config.toml
n_layer = 19
n_head = 4
activation = "quick_gelu"
norm_eps = 1e-05
qk_norm = false
attn_scale = 0.177
optimizer = "soap_variant"
lr = 0.00671
warmup_steps = 200
doc_mask = true
train_tokens = 283700000
Each number is 128 + 24 x the weight over its row's rms, rounded and kept within 0 to 255. Layers, rows and columns count from 0. Numbers have three digits each. The size before them is the row's rms in percent of the matrix's.

# o: layer 3 attention output (transposed), 128x128, rms 0.0701, rows 123-127, columns 0-127
# v: layer 3 attention value, 128x128, rms 0.0561, rows 124-127, columns 0-127
# up: layer 3 MLP up, 512x128, rms 0.0803, rows 0-19, columns 0-127
# down: layer 3 MLP down (transposed), 512x128, rms 0.0802, rows 0-19, columns 0-127
o123 069:142099112126153127101108089165177129136115143106150116138165107163134145130103129093181157119118149179134116160105124151150106113102156122145125118126146161104143129108142103117135172103080097162124103133121133079169137099149106161165144119124136104141107142131146097133142140141165166139102151120159139099167079157154135097087166129144114143099111128121155107147164081109134125129127
v124 068:145123121117132142085087121149139098099139062114119121123143131134141112113094130142138141123144143095096143122103097168159128152102141127134098104116155125083160127134137113121110142157111162188114102134116150129096134131139194118142117091162134106153121138142160126116125105140176133153169113113164160119127154157132119148104142090072111132084122117091090157136139093170100149143147
o124 073:108144104171155109116102133117089155163155155145153101099113131134144141137153166153105146162125125137145133119112126187133105076107122141122119123158117127132101141117103079140160113141175106130098113134144112144156108132163100146146117177160136149138119128115152102146125122089117130092109176087099142143134158122142117150103181131184098074140140137162133120144098116095116109102114
v125 059:176128162127117174135126160110137109168153111164145113097111133134094143145113111122122116151115068135165126138123054127152091137124165157075138125104117130150105127134153111156154117103155147118139123112137129117178146125124087144123168155115131114111158107089144126178158136123104124103121131117146166155141074138133112125129075132098155120114118129118131078125174137130159125130155
o125 064:113088075088159124132166120149098149101116151150094123152130157137121115150162120105144116117111152139162131147103139109141101155152107091163111118094126131108157092124129161147132156135127114092126136138079136122129134108113126148072092114100174095169085173132167170094118153137136164169119075128130110138140138152130130098123125133168130157155131121157110160125120110104131129105152
v126 057:118154079096127095130122073112147099128127115157173126136135152078132130139107115139119117090122156160151133096064091106139135158156156154129135102136073159087118120135155128140133156120122111119126153182133172153119133110097134132137131125090100104125136106098114099100120173105142111156130132136185147122137132101145151070123126173120131124118125128105165128119089118142096130143119
o126 066:144126136103114153137148152116090156099141103156100114132120168169124156106093124139115143156124133124183149099117125103126085159152116156102126169124144137142171166141122081124142119130138145111131112108144103134096143132106129154107120105119146093148138181125141153098172078101111180122138145088101167137129148096093118125120153133149133123150127058150125128141169165116107141109150
v127 066:139133105129130138156134177138138136165105113178161136116131118100135121110105164144101077163113160158109104109109114116148116116173148098098149144153114109135110108118157078205135122111137175096177093119147099114167132144076162125099119147148114142119135133105087131132119132071152103148124165111127099149118111134104152129130140129111146157141127136095135119160152112108110117116122
o127 082:110153125147150156097152137121140140134176099084093142148176094128108120095127098127136147075136128183125162163166111148089139148117097129153139142090109097093138114118135113130112113114155099139085186124148170083150127141145103184134132134127130153121142100137087120099138107156137099104121134146115114143112145119090110098116121133141104112127102137155090147114112168124167119109115
up0 063:081158116140098158069163146140165114192099138090139085156149106109145151109147123093132122149112139072124131118134119085127077121125128092140104161122144155136176117150115127118159137134129146132114125112134109134138132110113141131114097096168107140103119151105140158128110119128145143140099160162127127130143166150148117102151099170152166105156079126131086108106121144157105112151099
down0 076:096123168153150148137115161116143128148110157166107147113152143139146132123108136128127124145120140140164119105169119123102152156162136088134163120156120113147110165072131139139109165167174074158170191144118083124160153122136119144127086126111120142091145113173134106155100126119121124096125109136137098138101144186113133131151157109143146095117105116102116131141155124144123171093158
up1 110:162108146119136136136108134131114174139108144113088126144119129141134137137147157152116139189123110106128141116140119143115091159139150089126105106105179154159126125115089118133131118115072125133137124100157139071156143108132153135080142105116166083143115104072144108102134133105112132077122101100092143076118079134163125147118153122149135104123120121116129129120101096090068152129114
down1 091:083159103099119101152185143122101081106100137160158135114133156114125123109093092110139144103076151123122095116115120112122150098124110132130154161119079104112144111176147122113122127134149106104120139146097107134090079120112127141171100160131093170111149175180079141134110128139102100113157111144131117197135141125126113107140126128106132137134120127146104119133160157143141110107115
up2 123:133119172117097151172175108130101161126145143107140175110116073143096098113139108140145126092113141180116181156107095153127134108153102098128144148166196132131137102107165159155142158133146132108122127154161138127133109105097138142109109114124129099145123162116142136136128141153137170099167125081124128091124127134170155110102128134162104128106171132109111108130152105103130114116153
down2 103:118147063105151095110101142113146127147113127167132083154129145136133160146129130113135116144123106110130092113121123103143133146080143106171136091089066129146132157127063089110103107122110147133123136097116073122125100156149129101158151132121121131091160104131157111135125118124116093163094143165092130174124111094101123128163123133097169125135086145142175122135115145138134114138110
up3 100:140128126127152093086133108183134102103088093142128118131147097163101141146133117114125109133120115092120148126094091104139133067107165169090148163111168191131126119162102134118138131120142168137129120147114131135138139126138159132182126094103161149133142099148120116139103139088136090113095097113143113143106151147130140118103116117133131148114090137077170144154137139150148108186149
down3 110:149152088100117102109104080146123141080138132133137117146133135103120115150117112097161096145108086097145137126138115175136108110166100136137172106143125123138095132129146182114122115133136132126152129121119095097112140123154126176134141077135130137138151146141123154133100141092126065164081105136160144119124126148163178126130115143163144171124107182133129152141079146107127115179133
up4 098:141148138133162135096105127146089121132140131086148186103151154125140131102144095131117109158147093104150106146144106133106123131126137099115104117173104131066087133187136090123084096149096126151126135185132142134123094146147103133142154136134137184115106116125156134113081131138120128114145101127155104139110099175138126160121112112181133113133101137115176170108101135154143119128141
down4 094:164126162138133144170153104148129106126123140153131144115124134112115165146119122130134102115126183123093142150115110134107093102132131105164088121104156117180148131093140138138183151155150122095108158128122111136106132124131138132141112149103115133126130123099092106116126117113100130129146188121122131145177112099139111159102112167100097093150130162105103149174206102150091145151086
up5 097:100157149162128132125154156125113147173162103108102163121156119113133124093146118093137095114104133117112106135141132128118133130096130118121111134107150175112141101137147124142137129110180127133133131118092117120152144157105133149187137143162072127156170137114148178146162096167146150163105098163174123137118165116111102139120066124123139077139121142148118126101102095170086123137120
down5 086:127134072117141097127130112136116138126117130154167102127099163143124141134088149111100140149121140147114145094136103085118094130142087141135118121136107099126118144116122123117141119154073145112120123160184142121099164128138123114064095135110179142084107116129124105126113137115107112088144167119102133138153135161156107159143168137148113153078117146076147139122134151062178123117121
up6 093:143135109123094124150156094171119150161137116149133096102136099133174126122138116149116163102143123129130159101150127160116101119163133122126106094144198143097143140121115126109139200179109114116123112156115106098164128124143121113140139129135131164154139144132157136081168140141170203132161123123155130112143116125110146116148138099097128099122132093103097085136140130128094143140082
down6 101:124119106122151117084133143142185126108138161190134145098152138144148101084111106142137139145138122175138162082135126137106169137108152102109119140154145153116150142139140128132089135180100128179118106124138125131166121129099123171154143155106160162142146142162135148175128123162091175153182135150137151135145139125078144128118153114091139121137136146124140145092125104121119125151168
up7 087:128135144173104130140169169104141111115102138129170076152104139097108148129113116162140112135140162153129102100102123144124164138163103131147156127177104125151109071141113112178139145146079162112128140121139123089088117155135145132118117141058072095117108132101110133130116163124151143117112140136139107105177108126143134152125064147152146167097123139118135124135113138130129120114145
down7 087:092132138114110096182091090076134116107127147116109133091131133133143103125147131080134135115097148117177155132149137105133121093156146134142115150103087128137121119136148104094129117119139081152126098188142129128150125138096117104163181135139169117149166122065102118118124133123142151147127126129110124118108103157168154090124168130076118113117140095132085136100118141115166112098118
up8 091:144173120141154106101133170143167130117105139101112145149129109167102148169132113144152097129130135104118152164126128091089121168085139138126114129130112153134117118139162131153171078120096127123139162120106142167099135113138186109151129158133197135120103092115127115135113154170146140173113157153105141101144163142084119143127144117096120116141127153070138151129151137141134088130106
down8 096:108139087156075159111094117098101154143143114120139131125154118066136096168127160111112142134140138120119117135168095137138104142150168113111134128123131131139079111122071123142135108096140117135151064114124115065117130143104146149115111080133123112110123124140139109087132147116113089116136118137148107122113170111188147121125115116107096145124111134182093151132091148122103147144089
up9 128:070127112153142168139171112117133120114155106126123116138120105149165154086157143102170129104156136140151127164131137140092161138160122066127124126125153118125122101110143130117120123120178125101146120152150161130080145112149174160107124071096119172147103159103116135104105170104132112137139158093115172152138105121170128110163174121131131170139148151135138115158104144129113117115120
down9 128:118109114152104161139150128097116116126118123164079146146120150156185128101123153123195119144141110151157121103116119184098135184152128094133116079095108106127094134136100149104167098119156157107112118160141103134108153146120173169131153151133120164125075103095131141088164136125124135108117154130126109142177136119163127138128151139100128166100139121155112129112103131127136127101124
up10 117:112152115121072125171123090112122131120127084147095118124133156118150114155155169103129124089115160144116117108105190087110126123114102136113116104134137165145163108116145111116132162125089125154149103179117120125159183131122131169168166162113106124173115146115116149134115168124145178171085132144139123143154092173141165109144120111138135101163126134120126137140137124116115152129156
down10 111:132134109134093111172127064124114117180129154129127088155112134164160097092168151147096135097090184169132106112145076141114144201111104146110163137142154138169124106103127109143139137115139137134143106149085121145148139173108107142128173130146091159147111125093108133144160146111130132129105100146110149149161136160138158130110159153142160132110121134125113134132126150143126138120118
up11 096:098102171145149122082070142120175123148124118142126146101122114178105153124130124132134150142117151128142136152161143167101130111093126119149196121165142119140102100177153110135129122144144078154131140115131174150125104104151123157146102113079102133063090102114108108116112119087129142135129180106125147136139128118114128139141101115095124115105146122090138117145134093126130132158171
down11 105:107092172095154110162079150116101116120112116113112105107127109090142138140121131106163109156106174102141120138122153167108093146088148066103155100117128149130084076148122150114130111128166080094132105152106086146130159108139110168136138104095134112116102125120153096120157098111087139120116117152112127137117139139127103129182107158133108122150099142097118151130108152134109101147139
up12 095:111158123107155110167073149108147140101131128130099137131132134143155138129133134123157166154106110135119102136175079138161096091071124069113128123108159112137134165119125149142141158127124150100133128103141125105153173134149196093135109118126159127160130139108144089111130098145104091120093125118108133124118148092130144119167156128164127133120166157094092113102115106178106147149121
down12 103:128140127131126180094132133146146106138119185187123135122128111160163141087134153068157153114147066111109132111130119158147110118107099153122085148079138140122130129112115109098119119121151110149124116147127121143132114145149108155124075130085138108135158158125118116145081140111082154178132088082151108132143153110116132109157133137106137135108098133128129117135133155115091110094076
up13 102:168149125097124148100112119117120134170096125100139182126152123179123100178083144154151139125129136134146121152125104144135138178118115107112094087124139115116094155114093135136143135110109156084105110128103109098107095125109139135107112147110162156128102118163125070142124110162143108096163092148120097117110101111142142153165112078133143138124165132110117137077101133125130078113104
down13 101:145099104140132121182108088128145106089110133149125127168147118106099140095123113114087089109146127074131108129135152120141097117092113171176125134137087111099147109166142093162126112146090144133120100103148104105120100124111155113136133106174101119134164138087115130125156144111117180117096160101134164134150162159126118143093148161132113112120138127171117150164087108119105153127145
up14 112:131112141096124115145111086122103143138145136116123171138140127173127134127133119094145115153132144096127125147130148146138115176125087085115116157125153120133144156124115108100143107126118160163164145105095152129150115178135088091172134138139101182126182166090131096083145113132098098142144124130103149133071122171134121156174146156187152122122138158131128096147110106110112120120121
down14 110:151110122186151157163112146127121125127108137121114139150107130109117135113107151155115150159111135088174123149143098123157126108135135136101133150098136101146117144147129133151133158102139110126071129118145097118115123168144151154130085125141141106146109145102098126128117157098140152083129115151153140107129134053141117107050148066096103122129095164096179148117120115122140124137167
up15 097:095142097130109139143173103121132095129120125139140076143139137142172107161121099179141143138120137139138089147138136091125096084130143138148175090157143124115144124136111129118136151115093127105121110133141077136116101115142160130128079094128135125156115166114098150117121141125160176098097155156118123099124126134145156151125146120106145113132149112080085127096208153126144136098087
down15 103:095070143092134129102125104142144102144119095121103084113129100139091134139141112137133119173133165125148117094106120110109143145150135078154120142147148134127139116135113163128092172151106125123163081072108143123098148109118123141103170134112142065148139084158115139162148118081143155111132140125106100138135140113150111159124098119123105165108121095124136103105170136128130093168091
up16 097:111122166136138114102082179098148133121128128080174132124139128157155105157144148106093107144106144092140086111164101151133123090132137143154093117126123183149114074157147107140137090151142137152112136146129142132126108178117173072143156109101165113102119110099153112113136144097109130145061105148147143130094150128114120131113110128140148154096112110117124151120109129140111098119157
down16 096:138151076063077166158122117134157099128083128160108136123104108101101169096118096140158147112087139132149099094131180118123095129162105130138102103137134116097135095138120146144144130129133103146143142116117149148122132090151092134121129139134165089138126138142150105155129120125128146116135126188085126135130116133133132184096114090118076117108157153093129109138121098151172137116119
up17 069:137156116157074112120078160159108102130106107119150145154098138121148154103151158125131147137131108120111123121128128155117095113090119096115104102138121159137102114111145122106148135120145124162129083166127119119142150115093176147102139090121127123147075158110105101136188138178144100105108147145146129150152124152146071179160119163144106147162134167125135091145109106108163117122125
down17 088:161124105129133154112146120121127162110094093110149111176117139184166101117142111119140121171140131093134149107139170113152118148148111146142077115095138115141139129080150119135136144127091175148125127131109086102115166178100118094142105148133140150123096141103135099159117135161126125122093142100140127150188099133105088150132128099128122128143081120127157126141084148108151180108105
up18 102:144144148159165177130123191108178106095131148136133108117092113125091165096113113132133141132108103119103123118124139182150170144164115087126119141131077152145120170110132119132140153109122116114128121107136107109121112133117117121150100111104088094077081103169122126126111093113103141118150143065141115117111115088108145145123166088115155141132116130086125116114125146167109124124161
down18 103:140157124103166130146145172146101137163127140155113121111167094144111130108106124124118109126094155124109098145104180129154186154139138109137127146160095171124119163113182115149133138117126084102132104089130168143106127127142091079180131132108147134095088125142124177136112110106110153148134146085130093111108122135121107136118130074112140127145164123085134138141117150184125127126127
up19 090:135114102138122163078134138178131087133075148128146129110155146074105190113161148151097114109135112116107124158095135136133138078094130069153158131128147143113132138135109124131146159123108093109106105173152096109123128117106127097070115087132099139100114140143094153112123140169143154107120073135127145119109120147120159124115108094118108101115119120136138167094123134119148118149124
down19 106:124148160165160100112136137164152066084115111120139130137134139161122128051167088168133137121125143137148104129123123124118086161100132120117125142130177143097133166112122110089161140145142091143120124112122138113101121110129119161094068113106122129115103135171119125110125137125113122129120144080124113092110087160097137145120109128117113092115085171131113148151120117095105107088095